From a checkpoint of a small transformer trained on Wikipedia: LayerNorm before each block, a variant of SOAP for these matrices.
Each number is 500 + 40 x the weight over the matrix's rms, rounded and kept within 0 to 999. Layers, rows and columns count from 0. Numbers have three digits each.

# layer 2 MLP up, 2304x576, rms 0.0415, rows 0-213, columns 448-511
527521528534451487442465463451539452509459483504575468510511452477456456475526481525426553550515450484493530502503524520468543514536494439473522499493527501470519480521508490478513484425503530
509447521511472509489433557564479429598461485541505519453549479574489521512559509544515448460450494537473504514535503471530429514520495512532433535508553553476485425512521510503472467496464456
512527487477441507449495505526567480497543579467451471530467533483462508503536452540482542483561435548481466483534474474414599424494497512544476583470483462457522549535523531493569553471462528
531565493437516501470499461466473486498423579438517570502521536461503495509492475506501515503529477511548451573501551541456466565523498466485533491488567581527490510521535500425515417536454512
427501511517493500513480461541517522448498547509513548556491535456572532485522542447491439498488458449491469458529502551572478472476500467588457486532446536470522508450543474506477497460451557
467491520511420520433441513523435445517480563527565450536438576557541507462396499439491481512549549510543486472444540517547450451481507574492502505534584491504512488475457436403493490474515526
454501459491546481421533520480429514480488492490527511481505463463525491455488535455507497487521456502477556529485477535533466532472502505565537487466529483575506489503500467478531479443485541
486469496527514484509488508580484472545464459540492553501471520505507491453521586463506505553510464427463500480496432587464574531428528517473505480547571551469507461532513517590509479533550555
499481507454414492448530478504528494380544512537501504452529467493474511533566541472491431497482490476538522519467501403450546421512509542494566561497522517459585547476542474505479472544514481
481431481497500484553489516464490489471505492416455511498541378466488467501512482471483538514514446475471493553489541504504583434521518552552502439473557446513560523520464486541494492492521486
478476491485589572558472549532468513423549513507512542487532458419518430538477448455497476394463563548560478456562501461476486493413484487492515514545452543570535547452391483500523549455494496
472481478463469496491531467451459552531551405418558482484419465508513494499528538489421481525458481470525508521515526482487524510579581492513505512490494502442468452509544474433440545475449505
483431464526387436476478462556522501507467507517560535516400483533550552456480462516514514568481524517523557490485500490530547446556539519534564518519526477493476461456498440486500518510474512
460512511462451524506414517464468493516524552532500523436484505532576506498476508484518528511515481443413536486490453448484497453443477468496494472480482511499545495479455434437503460518497483
546484496504534504540402446482485513489514507496467482549501462577457498557477502451497493500516496508428458491495498620464484454520494476463422525563457521533497521504518455500532385589604509
474452456544502464472505486462495466434423476428523476521454453485434500491526487482497454463456525458488388493467521437510565432453564496502479574491531513527451570417534412440464431538515490
522500415518509567457515486535528461480499500516463553480456523515485530459544419482588493539454502542498463536487604506533469466542478555455450492482475519486572462481549488474517571539436528
520570483484498518480464551502527543560429428462596523509530548557563470513561421436515514484527432478486417544548564500574535457456523461445521473443479537525550507572530544490450505524479529
441457578503529442482506437503498529475427555528502483488493499526461439477481549521546498524500472498472434540481567506478479454528587492508447512517415511531505512524492475494504538507543529
505505423591532470521534516500508456576458517489462497498523505528482480510540580421473478487449436518488519484516442461523485502498438541502506493549487490533484521527548492471554530508475462
473490500484465528576481526548450463489481555540506447526534469493512540480457550486553485567566532578474420499476548515498505465446478473476488493518544558466508525587460462530492427525449523
481548524461570449517502471464445545547479508547554492523471510577465542459525480502485468512542422621448548597506515477483498516528528489511459449506517559567523444586466440618489527476444536
505474526546552458490528459489491451488462491528496462444589500466514501495499459471520538503490528503492481514529510519504551426566459493533479500514498508477496526513519452531458454461513532
510505524514543508490448458471485491491505488509499538534510588537548488452470475551516526467456478423493582575486527493485488573550504517498563489468494540579469489520538501486466494487486556
474465502468495535371483508589494392452455468532505480464569470537567510530445566440501547519495513419528499490485517533489458496473552516459521585489499465502492441418497485464472507494577495
439517524471498458539478481560508477496484475481509497600594483527599427500503522491489521544510450492543472531546506518501528472508580490492481525492517439522449523465470454467552500379431463
493452458461459485433418518417478499513506473485511474534490514462521459544508457597508528532517588462471594501482490413549504491542428505470549480504476439563430488572423442428517494506520570
527515511503465485411502512475528555548525496520523551494498502427493443460537519509493442529491515513496508543565438489458488490525467571489491413526501540499517547440500548549369471564516520
455549503514524456488492542497538456483498462441531487471525582463479446520557487450493466489583462377562489456530504480539578498521535490470507564437570500503542541582567431474442523454452515
437552606467470491427475458519482492516426517474524531500543438507443548519478502529503515469455494603545553535520502462496498481542415582480426475521486508491569471518497460524491465476491502
489520458445563533486473547571512548520528450488504447502482491490487529472540541481528475545523508554443499478476498498613480531494574487487466517484466498494466525548464548516530479500437509
474524525496494469485570518515493457555508498496518561482498515494517404446479563577424602509599518477536476521443481531538462457446464495500569523459506471533523485555448442477429441452472488
515506521568573452527450581542563511537509520501467509461519465485527510520490477562473452432486438535473548485504574465509546490467477475500457470516444503431478512528494489518520562466532501
497488531478475535457489479518497516450531461572526575478415443489499560453483498495526529497504541531487473552498468466503522472442543513553469489501524475479453569519450480462539547502552487
463456476507515500438511520596473481488444485498468453471524425466472524554475478515472515474545511482569517475483510485486506513504537495495510465506482529426475458489500529444488478494496530
494480563555494532565482480491457456424503496443498474507433513444520462583542500460550550464505521454513467508543510493430496545515522520426479394527487529495563487512440445530446460524507417
494500517534543456445493435491481508487519523505559430510530547511547526555530530496470524526492475478518500482514489467528523479538499448472516560514491475464551494517571517569493493549476453
474534525529496544544495573499535539460503486478501516542510464516549482504483524510505435542500458449507455465503502514543469527534543509481520469427519573493440523458469464503562440466465569
504501469497586514570527556481400509430486486543496484558507481457492478428482460497503508483501450505495533475524581420433501502459580535495515512447521474516518467543553543491436546540471478
491541490593477508475458457595445472465532497501481480461463513535476418515575483466566540514451375555497549538523441464567538460502513516476471515542554500607530450491467499529490484525512414
457548502506576463474423525509485509598543470558493458517519568497506537485528545441472500524547543534455533566496513476536532537552520562543483547512484525466532458557488486440491519495569477
496518482537560528524538471468489528509435537482461579568470512531519598495448529458491483487533452486562449446501519441385601444555526490565496540507589459462443450466523542461489549559482569
508541573498438468516534521554535484486461546568432484481518475549486462513601494519499513536483542517457454527556449580533487455453494514488529384536498483497417482504506507501427439513456486
503518505518598500557498543472456540440536427496531537449516567493515551532487573551557546483484472511479541541486558555546450600475520523507506483475499534470450487386519465476446530511440547
545492479505511494472464516523470532497476541531584551506536588445503499474525574456438633452438478443523496458481489543529573487466521497407467562521516525521511531505518518493444497503514555
511472522526531444420415498536474513460456523553470423512429512555490487501536529412527487492485391520499503470391464393498449506415519513553432490478587486510518589425510428489478530535497477
456532539457493484531481482522507528528472455483457482537544474582490516475428457541465526423567515568520428434465524546514500476442449498501497468519535484439601535506521480493559516524477477
530525463457565478441514471478510626491499507518557504511475576501521514573489541437482484543507511470526423522497512496525510562443496402478478452460520510463435519489526520534517519461460495
504481488542477462497500574506487467504505483575493450520564511528552530504477489466466461494524425449469458511457527507440468433496450463519493468518514532487492499440481438497570517438550536
523490454496509455472476484518485465476496508532518535447515513511558611547553498503514433546530544470434512425425532504490416474516583497473556522511509408510602487429524520493516448497446469
493499482467493527484480498531514542426532476448523592477555541558428492418451520496385499528506523467447555514512439543440469529482507505474518490524487478482486482556441483469504519537435498
515539458539531521550528545513500529516513461473519504409493513506583493551510546469445501534481484453462452487482472484470481447472472518581451551577445449552539524481486489468462480478445527
481595444486395568557449487478484551531477493516484438464473462482486468524477520502477486477395500483451525520538570469427508494529467495510476515523587573478473462548496525481566422416518498
440495533477461548596430453460553461481471516533505561540502536481509571565469507502555568459456473536460489475529482444490428479539499518515536454530463567510548457476486467530491475488453484
563538470477577533523445494477632461525530468455480563530510570492553497553500467445487440529471490479504511547556498541507518560522520495459505504491461522554516427498467484468508542552545511
451431535501573438492527488472483479458442534522508471506511545458473456451531452529540487475590535483482447574502488463504523485486501520625558482517580507502483488479507540531568532577464528
437540545514501581492550453435568473450552474526466478468505521433571578486437546529520483458542533438493440469496460451488522459541564550591586498467494444488488520476426441464460533517502576
445515513534404477516433472465421505473455458474477525500527503511537490506594460419534525424460476507516471495563481538496477524509457485565511524570498442487528463442506539499441527423487553
523540455450493489453489472544547544468481523465457580438547439518535512521557534478434489552461508566547536483513479505540587495510434498457513465478563484496497466495375490493595535484513434
558537451484433473588542555557483508522501516522399446469581433489530417528520405498459461412431471553499454443511474453519500505499434574440491466438511511569456458512563548538433524582471479
526517476518586535479519499497522536528514539511499483586485555500503522441483571503445493502486525454437505506442559507500478514476470438499516459478493496487541525469461550402535568521455454
545527486478444445501490517495479522526511551517591478489502527536517547544514514558517492497494493505532513428546513449548475478568404548510552513500476473490577505452548486525515524517460538
522485528451413514529491479497556451521533461521494514500481542506521474562519490564483413562510511494411508468491529459507523458480567476516538518512473490462542483511549420492419497515523521
549494505498465452483556566531558495476497542610504533459533541554495497455448483464469509496489458475491507558530498558471573470509497512471533434588545507506520557419470506527455490454513551
480528532552430577441451466507510472524527479528478516539500458546529404565506519546479493445567494505461523452525519569518597465526515484456526495522521522492474476504452503465518504561545477
463504526473442463481466536533436526482548502476464533572490471531484566565441465464514450454551477514489539456491521607507468541485503468522481488473471482449481404459452514516561535556504534
515535525417575528510488472491507522510555478509526533488497458523454545463465485565454524461448555457540519515504533514526492557476528503479562448494486515467438522536519544543409584547527449
468421458556576454527499426548447465517453500517526477536469504563502420577438455527549489522498536500458523507549549540545546477450542507511509465510550512521499543476477494491628475528551421
536544503483503449484418523507462532505537482497432553489503538462455548482467519510498504434540545511503466515517507543410515598465560449516521490461499448502516565543499453520491540458482473
553462538451571503463505554511450508561492471537487450601503510552356472476495530547480482536590582542477606487539473537529535470521530619468473520544539507487532544492616484507524557534510478
502499513444555469494476495519545537453509493493575462541541484534575492543483485482568474484514462483540516444528455502524514467478487568472476478513555470526527463511437495525537459518486511
513463423450524532438586442495535509549509543470524573507464562454452538483484495537462513509429464443528466580509516463490514538462434521460484577442460503441493541541435525451454513492507477
448474523509520516576482515473535536453486498519470431525473544433561504526513537473498466470538551453548482529488477536436526549501528500452569435454538474486499497496475515476521498464534524
545529503534490494489470539502521450477450499467500510438508427485485562499489468489562397521504537494490481465519499509456508543486486512484449527516490481394532509555470505543544481452453502
488526497442476478483495553562499513491504491518518544481497529457588499516449580485465505550529494488504545518474573461507456478542504482455501519472412459453400523487462536523434444480580571
524483489471567557467436502500480514498620473476487532499477532444476445487538470535495487463527534431520495556524511501577537543478488520485493530501491487613530512554488505461504483539450470
444466466521550483473504488566511500551350498451595508480445500472488529503490461452512537539485520435571443527545508510520476462533503514479459509496541536483505386474531539557544549460438514
494461436520537499467505468506492486456535516517458520524504444445510532469566534519462565481518515457444494432499428541533515535432528512458493523499543524458481476396530406475492482447576465
484522479552465428464530449517489554568462439492517436440503543496521479479515470551481415573525470464544516504540559461492449502509458548518494547495525481470500451505475507437496527492447553
580501539562491499539434506551594509500532474531499481512503505515549483470498526460444518527566544476464470567501542509533518491480441458535547474433562508462517524510516504481537530543404487
534527556456472532552491447563486498468559544447425453513487462457496503451530517470520421463487544423495527410502456475540513456535528494543479506516514541523552500589523473563361441510480473
512472500551533576583478511436499501554488514439512495509594517518513501507527518470494443486475517493550538507517525483459526458450564506438490486471449495468473406538539471509500446458444445
519489499494531481501478514505472481469455468455556444481536477438554462473453467503544503555465413552494453503436550481475504569486472554604453396548458547527459505558437491526479488537450526
448447499474465556429517510447475516508543428446499508464532522532526529423439447518465493504500498472462468516532487516462456474432482562451442499482462495534532499569471598455483550581511445
546497458554538558547475400541464476497521524501508483518504552550548471469500486509495473611518496524518444554544529440507498453490485540449471503549517549579477507529496569485451493528454436
485507475513494545509525485425460422538501518520572539465509484436542500494381420513523480588481511500478448531467572430529552563492530527520477581479494581445487573528474502459547497549421525
506481535499526530506515435495481574525461549571464464523442519529520472507518535504487427462443487495480477509501453516488544538595491532442409431618486521511560427494504493493513485452410528
457549533527472548584555458449508520479458513582521481475518578518466510442547514513535421505444504421549509586466492504536566487471439474537508455432512491538538474492548598510486549460541543
491465456511544518548511464511549473511559479561594492467417525518469513447490571503471544429582462446472509486534507418475517448455484484508437492451490540538512460536472508538477486550512513
579505483588529467495525495383474449483412516516441522574547553502420460514528426501515488480482467491532471459546474500487474527502459561493484446516443463528477532455423426505504519494524543
503518581436561492480427477514495518524446479483489506493509504521443458441525565462492530559548521493495458434550482526454541452480505490499540539508475475498511441472539556535577473415496487
503548506425403512403470492405519477545403506542522483446486506509516386475551496508491518483444541524468493509553456467497458533497525465474426611497566465555412522514512447402604499473427513
457505514519546499540570548499446522510484473512513495541509441465419502488514513516508542557516510507493575473476467439517483544453468514559478515519475477488560563504517481481539493458448477
533498431596465541511532506473546598555448504483540492515547496423487500535457490490487531490484456502539502472386493457510510481466543449498522516475499581433475562514529523505500529599502511
450544463451456517502503436440498535504479569518503437522430458521544564504502515479502479547492407552482492498495502553534442545509431509577563457493526561600510431519464442476447510443509531
490491526508490506519479488567565501451535510480546466460490536449496486476487510510543517523471539478470514543479514480548543486495467590449554455496532492575566426524513484437495525481509504
529556548581551596453487459521512486488434536466483490487521460498520467495513474507553522498527411548520583492423506543549493598598463457544442441540544491552531557449475545494495481467503511
516500568472543421501567397453565454542470453448485503537474450530484497505460519516482531514568443544481523545468459498438535460505447465477553430526487546449522512465444468457469504487451464
442516484544521602526477553520420454517408365419532476522516506505530490457491497508445465543577549515430437431562468510487495499477589525515503511467405478487470482565429542475554518544538479
441463522583564487428491484539506396482480489505496511451475497457535524531575457520558451503483451508467496490387495507515527538530487472496441579443489575560521585469497472539592530546502496
460537533599592489526508499541487535495555483524492522542459518472493500549507477562518567440449474512502496476482517523476486455512374469452478511545539503476518489513518547460464483475502496
415520487497465539544465461518486492498523482519450598517462497468512474512488509487382474512479494516475507450527489510429476418471501503486502495518575478547453458506471477478539483552466488
437511484432526559500477448476504543499479560489535509579496534495430589536540478469481486467514424474544486559571502464493520513516467508480408484416537498512522392526583540601510551523480489
493535450507479496580457513534534464577567557459460512540522571512461488537491555521507496478422569512551474505550470517485487464477478458444581394571460558494545429522489525449463502543497537
504549480497541512530484522449418472469519562508466518499522555570565426530522513537514535471468504533542503495516561514487459519580478581552466473555509473526490463578490519468491499501471502
509515528429470502456513456493469471445423545504495450513514458486546508513535483477513533472471512514476527490526509511530501492524457500491447499516476429567520469477502543511501486535436547
466419522536477512523458457497472480618482528490479501511543490526554476510575526433479519463482436465510548491495544470508471496458553520547570507480562506531517457525505535520468497527546489
509574536493485514600473440503451477510576496495455552483490460517470425510455469462533458517518480434540447542543412604474486423472528481441531488526485574518516517476525553411420496495469500
509522561485513544423466520457480521490536520518487500488523505462467518471476553513513519537486479563538470510481473516522414497518551538504477489486493538466483469439530527462430506552489592
507532546499480492536498477455491518493432485525467449466561444522538511468480502530475513550482524464491544447514443452554540530445520488474527472510454505557531492486522495480488497467555520
528563547505499481575453497457488498458466506465544500494443544510573488530471426509524449552540430537438513512444459510456501461551463569481523483518457418507560471524447516515449557474508497
479481576477547544517536512544554543520494458571541466490561514492584493489454446481521514501576556462477468448513532437461472550544558503584472500494484478355454524559497538515500524563565497
487531546537531502567491517544547502507416573524543426491562403432492408455525449542505522450493535449546480464479499495520568492550466476504509467437567532530542474416467484491503504550505560
467527476428531459494521503510499537507552574520486494530570427507474537522528575422538485506548487500483477462494520530442502463492443548557510458548468509536520514504451462496512488462533446
566495492587477588516552536531459447451456440609496430455521498455529531463443483553493454507438475493506548509533449462476526455523431528545472461491441536581530434478547518536479526439452480
482497552461447573512449497514482481530492556508413553504500538488482539537523592516460515459516475456527433472475493495462515472552517560483511452563530467521522516450453448497558577496448483
468518483521527547512449491526515532522502583513502536506467497508512445535524489491463521475473519504549464527538540472445474469561492475555572542476476489484508517445508518508480499540518548
517510568617508525506538543417518519515535429529495519476496493495481499470485469450579484513586479531475518484474510441513550516536565512469554611467440517518502502482503513494451581522542558
460506494466473500500460502558489492591516532470580485525491471520416546453535480508400453471547531532463494553461484527540494429499483532497527492551542464481500531501484507597504551461515507
563460540508493494472452488545480580486540437529451506553455439488530468658499516528487521462500554491570498439520501533508532468446527502535529551489508543447478532502517517511500571494474428
524445553460549528493447511480467460508584501541464523573456537529546524551481534521510595493475508464503450498521441521445475493515542389522483458502449528498464422495482525497498519475481423
503555461560507508435513482464550504525495488540509544469492465531493498429456549505466569533484504451532459494504515519477536583503478465514551551534476539479482483458528383569440549431462494
467475472491443553507485486449492432572454521465472494474437481522435534569579460540461474484492500475528464474541612540509434533529465444494483456549475534545490553512472568406508513486562518
487528513498511524468464530526568442511558455550441535495542538500451500491550550523475565492514531496583508533488516503457491505512489577520523496543494462498470562455480543484462561475487471
553492417473517498546424530530546445525497551496433612466475493502453526520535489533589559508560543443455541492406481501473488542520454483523498427550495519561482545491527518474567471466563474
486503547495492433573558579524425601507515547366465458565463475504520534391476444542464518512532469499515508468512530473490597522538453465513489499506493595543504515464497534506410472438509495
532500586534506491538459530544474515522483515488483570496440489488606517562525484465477514518523452525535460477463471468470498533569488465493447582560490497438513522527463503503427473443504556
519557468491440507464494507624460458527542466478520546560512512500454484482576480443409509533628527479456482507493525535530447502541472512480529517471524454494525512507458488507523480468546484
450502507568452534471505460515537504515567519490542494457529544501523460462560509448472514515453526500491446513536508415500555463442536450466556492491484556574420520526455570479513497526551490
478459537496465476580490429483487518484566497455430514495534446511462440522459520453481492502439487513480458536476540539579493546469489530460474545474516552462531476523541456484450497480534503
452529458558536535518532454513533520531522507516485486499466479428472514523453526529545491502494515445521564484516458496490467492523484487526524524522536441510496443480531503497555491476509458
500541522517485439581438547421440562508542485504486580561461537465455434477522418495484511494569562477573489495477542486492519478470471561471504499550539482469493595544554448422487478466519471
513515449537555490510450487487508511488477573492604482529531421511516449537484494497522524447475492534528552542513501534550543565566419475500422484461472469491530385534537465473498439504419456
439458506519571527573477458499469447496519488516499483455511468538455513464466511488430480472539472461505500527535489541518491546476526449504545545482466497473490476464538498507503475532522496
420494570539506525478484508467473515467453557508480577492520440531484515440489427515509605516502526470571535491501491491441486520513464533500440477472455490511526519530550499425595582487514454
525491470468508546426505467532488532552469562527596485490516549467491501519524504515524534515493512461519500469552447534469527452546453543456538435601516524453471448453450511477479451525590466
547437508524555502470472509533574462535507506495536465507494481424481460499491497560511541562474477465504474548502526483473486506457501550474442588497518498509451467528504478494435516482514473
489463552542515517487449494592510512503501515446483539530492463491503475531549566545515503483488547475498519505547575518530500441490513478553449528498475605531517472504518503504471475466512505
532543518548493524494470482469491495473464465458588521501542557529513448494499434505484567514512505518481507491535503461505478526493530493479486440451492473510538525498537496444504440514505506
586540465571484486482483567493553471560474553407393548497541496511423456429497444440484447563562496529511409510460531500509537479451549567485522490540432540526526469520467445489488614513575511
507526500491495476427518530538491585443509540536441446530552551533476564506447482508467553462451540509493474559496458533495510511525481490461538443551528485494421497483474443495537449517474442
474498554509465550498462508451555560514444488432543487504522468499505545487543471452441516492512537461479464431480448506546494510485369519369520527514449575495449514483483564515450589552461504
555479507469484497454504553509498392497554547537433507489464549463528438543494506474490490473467439465476539477443477492475436568451491438441501472535484477475498522457519511452557452511469492
503433477537543522528548595473497546464491553531468444479431570494541549467500540453497470490537475517411515476500534500502463559473516485448501463500500439579442534542522495471524505410492548
443534495502516495477493526538446546447453524531415527443496444463456456493495481550437617532600532497581546478493501528493522452565466477492426532393424382481540533462494589491529509510531566
536478483489549439474559507545440401479471465448540497541569482564513500449482506506482550504523442527450512425522509474526474478558556563590502475538516435530521455531489403513496536486480506
474502499554520460480501518446472522427496570533468531437538471518471513499505515514463450496454504466527513497469493550482508526546591437527463466510481534498475533505421544510526523553603535
482578615493553540484459467507439492493533475433534519509481510476468479510459459508536463508502454472518573467519486596542505480571570466457552488460448459552531446459516518517483543473525467
434514513515449534435496529508472475485402521505469525465475501508455446520484504503533552542543487474503556479522471540515492511523493526479467502472458531502512447505500515554479528514523513
576522495457471525464454504420593546482508535522486582483445469409567409537495546469496482532473579478498475475463572447486422532540417511509548454511534484562461520427568394526527477510509534
589583531576553446536551454508486462478513480460462500491539560478536457515467461479463520516485477480502448496519522536474501543511463452483472599467473528601528566488532528517466425456502502
532498466470585472512527468508510494493500563549466546556533475461542529538468559529484569574422517494513522518567487447483455484472425524495525507552468478479559440423479494530530533526468459
568458442526490524425481439453492532428446497486482529518539548538549457539475492525496452522519449498520462593501495484518502494388454528483500463517491558474498500464503483458477526519448444
517540511446467545568559452485442573481441411524545511413478440521558507538552537560554495502498434545587512492472446488482504517443427539519568457493533487599544438429516445552502514543432557
503494508486506502537521507493533460500496511495472479558495496459542485516470526485569524459471509537523407472523513507498508455469508481480531535562502477522535480488445476594474576502478567
541490557558526550431499522508428476552536470495482461510516495469549429550424492555519477553466486465470529530546581557536399500491466424476496481587579591445523547518436466483450431594485506
460435478433443573506505481522533450507470556470531453494568418552514504539465548473430545523438473457551524547524459538529449466487504576452482445487527476500479534430534503560485466559452533
510486523545498512504476517508446540510510497555459570457512403427483501496541507452564491502523448534487511542542470519524511556383438526480530495473441495434488490489494438531510557500496525
456528513540526467500486513527453556536525475540517552513443455458465456460510519538487537527508525477499475530514523570472522487441566516420504525499470537538532483561414471478442514521477519
493449502565567507377525449499447490459437509408572518522497472509434492456509405488460469518413486523452451520510517490480452520491379506477426472462492491522494498552501463519511492507481441
489542473495577502483477494437495521462433548572488473505490494488506517482493501434448537518397508548507508494509472490493505496518512462494502462532451487481473535486521557501516560511478515
542502473565488480471525530485509516515461474503520482531475519455467483454556546434462468454476460480445461516502531497541496487495424477492534482500550489467440456516467483528494478518552481
543549494512479513547528550452512498494506489502465511483441498515495454586498525496504527498499460486517401555529511480479495510484502466462504522545523469550489554492584548514443539489404531
508446470533505512516429536490497484543545507452477503504448493513514528527542472463506480525490549496503510496416581526543529500457533527554568447488495430480466480521556490484511467470481465
474521452511491508487546549502518481456537448570543456505538506469466525492473449551481551489508461570505434409490495457418449513523408418482479468463547543417544552530505516431481460519514464
497512535431553504480559502538525468486461476458449513509448498501438472479490542507451514472522515447482500581434464521473449485499479533478484469509513536554509475521467514516493482510579517
466527485513472481554521513489454490517500508490541502448505505508440464525490446462469443459454443473501537542467527543553489515519513464545534546453563452515513547450457526558433493525494534
452514538529470524513414527556468467406509521479468576440535454475519491545463427508483527522509458441476559418420523478484515516530524529487537430510475465480527482557508481446468515482456565
533472514502484517503435480461489535537449474451560480532500523423467500506507473451418418500508540494523508423546455453518472538528482533522492463528533503490504509484503537459492489502480506
501459513535412443490444422536501531503580448435471583505508543579543426422559423533536526451489506480535497487476518503453462421512440456508473505546490467482498488468466451569458576420503441
509528471517472416512470453467421482431495509448429445523454555498517573486513514444456546449439482505416514505491551572522454561545450517449525485473507503567520423474480511523509565572483540
458507570539511464486508487467562505509507480525480522510472425570503557508534510510556508466516595447535482567479510549487477494519422524509491501470481485508508497479483519417525556485449495
495534505523434492514523497512417562445466493428431568493450517499453517428492494555476578474438455536549489533577482589520540555440388486385577451490564471538531495421444511506532494499451430
500557550558467481468424485487458512516581488534479494486472472475494506507555512527526550485523525464437440519489506440547536511428459472528438494533437524486455438496513564459483525465521543
531573480515529485510481482498505481520462452527550483497473488518473447452503514492568512526581542482537436489484511522494542577516462487489453507565460493408420542455544509521483525514534421
496490486563464482543422474489537509567519540476489543469535503481487588483555538457469560484439455511498555434531513599472521464482513485544436491522517481504445541472504527463536559409473484
514466502477544541500459499552506422502470536520520473484516527507543522508436491458516515491559488506483568470548525620502543438474533543467533584494556442517550484497392504585483470480455551
519434405461503521523501383458527553490468524517462543477515474486437451438469478460524458460446458472446478507478481517546457371483487514506487467555418470563466457499506539478490563553518532
533527500478522504478518404524453482553552546460537502504522503441529611517504525462446528437527472491517485478526435544441503503565538559444515498548509465474535497489537538411455510472461550
556522522433519499549474492445543490479441533412442491496491452551517512478478538508517492477495567527504521562401480463539527429434474467525561438581465581523494619464530516536535432533488513
513460502509531522442480430503466521529523476491555469480487536470470479457479505441524489496571522518511497487502528564528525414498505489493481451534502478472463517527478528497505432488517476
495501575496564535597484451530505531488540549543472501466451504576566574502541524503522471473522572576437467540473565522518541515481523519520429542507404496478413501542466486534445492491532479
490515494471478458422467445554467467495461599466475515570514488577528499527538562556576530420506498442579533534551516487444543568579497560488510526542490505515552455506430516506550445526551446
511464564558489473545521549483490476459480509531597443455480497526406492554519568517512505458494484502524523486469536513472488569452533528530519477471576505524458416421515505561496528499459534
540556513546532502500459433511520510574531522532526446484520570517533527517486502519559463477504494504527439410443412585515572515523480536435491502489471539436543431457455528578471530504438501
487506570515518466534430551520474511532503510481515506505490492518505436519450483541503523568476489552455506458575477401480502437435574520527464508499492467490511406518460513428497552506504489
507540452462501503470511535510503509519571497476539470485392498516513464565507505556516469479514497490471473536488502485478444465577530471535424480465449461434495479483491478474491519456508544
549448520519436502472452450476488482571516546456587476490540523454426505525490507477537490577550471434466535530478492487481405487541387574488537512458469505500475493540537578470527496506488478
517477531487533495496540501535476462499457489482458540448523471471560519545489476479518482473530437513440487485429483535512452427528435508502499505540386526468512538497457541513490539503475538
454521533547462493581491499411460523499544520494478503560454507525523518528516550498555497535517474448535515468512495563481529535490500482517521410448511456568532525472533515501430458504464504
398560544519546557548478466495550567574460513533563485479498396525575510454471483501525533540485495508548534548544540452524496512512560518516450511492475449449484493546531591501474528559445489
475420540454534546562484573553553413544543528445550552494496543459506601486508518469458364484475528484507483552489453512438508525495496482532508488432528468502477465520517458515518505543491504
475518431479523537485515395500467499497518469482470509483515516470469514581478554480560413464537466540534514403457552532454532517513606545503535498457454452486423489376561540474479495489503506
528488537517549510434538497482515458517460444509532543549494532479426442527505473531533566512474478526547444532480506457444489419458490493508546586520500548455462505475553515496487504495501532
477486523521565450532497427486447509503514494551541511520532441446508519558513563472531483502496510490568438516537517506535578440499547453451522568481495517460539483506470515457538478529512460
456531526512483455496490515567504470491455517489480481482415579484509497536541434519486491547424529577464503456519522509481478492482465551486487440536447566494554543576460505482466486434431466
450501496520475468529469487448459522507448485488499485529525484474541494533460415513492535529479474483505493478525557457480534491454524493445532531480514492494519409464542550526493459531492527
506499467482507534496487511522502493464499490517473476500556501507493509495498489516510529531520535445531429482474496528443477517464504480518498500527464470476525539507434460534473525552525465
572519456534571445523491471525538537506499470565554478475555569575557532506405460496441515465468463537397609546549498569466464427522429457526481482586534533443496447506487495522492504473541509
526542457555524516517505539536515488517543488503492471498541505539521483478489521503469472571502458477527460517449506508510514521551415407533526493515480536490425489568542467469484492553484464
490494517542448490521519502476511464548527487490534484475495449479457512533496507509467438576495476528520516504502523522504474514570530492549484487467494520559542496389494550516504492556510520
536466464523545497484491482490526540503570516568433460578552516531549490473515432510528488501536480565500471502502569400497555551524469501497573538515512533557500499534474486516566528505498503
485507465514475502519527504479497438455538463493471505521512515564508428537500540510485490479486523431485521532524480473506518380496474495463459530509468488522490448493461556433445510482438557
441488486386485519520480479502508519490545462474511476498463527482460386517456524505537454505467623517525499471487472549528551483550431571490448487513487445523521470528437402520521503552490518
490530444510447454554508487507465533530450518510518471481442564535443503548472461557477471549458459421496468449458504504426513532503500581452508523481466504549493472509495499472507579504464514
514547477640500477521522460461457565441525575494493413515523457521543574552472545496508451451483519524467492501452476499506528468544448436497530491466520514535475411460514565450487582482525504
457457570505493538489531493486486497519407554471463424451460495508458501512502471509572482467453530474513522458545502490538471553493453525440450492493526536598559477502535458485542448484448494
538437626586450484552492465506523521538533527483477506487537454483517474499545526493503427510509500384478485515450515517497560541518514418443474486469583470497471496479473537500461535485450416
551516493565522537431514513487531477560459483501574511470500481528472524490465539471514551562448525516451479458540491500534467493495503404486520549545470535517500504491488513495489476599544506
515505480501504496533416503478508557490495467485454459529449480454497547511504477433534420526519508540482494496499442542479473495587504465441521488514476461496457573499542539522500475536487462
454493529531499490536467504473451450475527494433549510530496525486483504501503520505503480450487516529450500479490531503451375508531473562539476428440510466529467529438522434544463531562536524
459495507555536402473492572555462509498472469510511542432541476495544503425524466546503461535525440464551514507468509555456516491513543523423457499442431529549484521451507453522493518490489499
479458462464494535494562526525514484512559498501438537470510457501451480504477588615421484537491519485471489490518497464572500486530488444546501527481499479502517468457554440453492511492490475
494484494558515486577493579471481483498524458490476524548496447514495511481489517478446488566501557412469515561528546562536427532500525557524520416578470475497495460478434586494488563456624486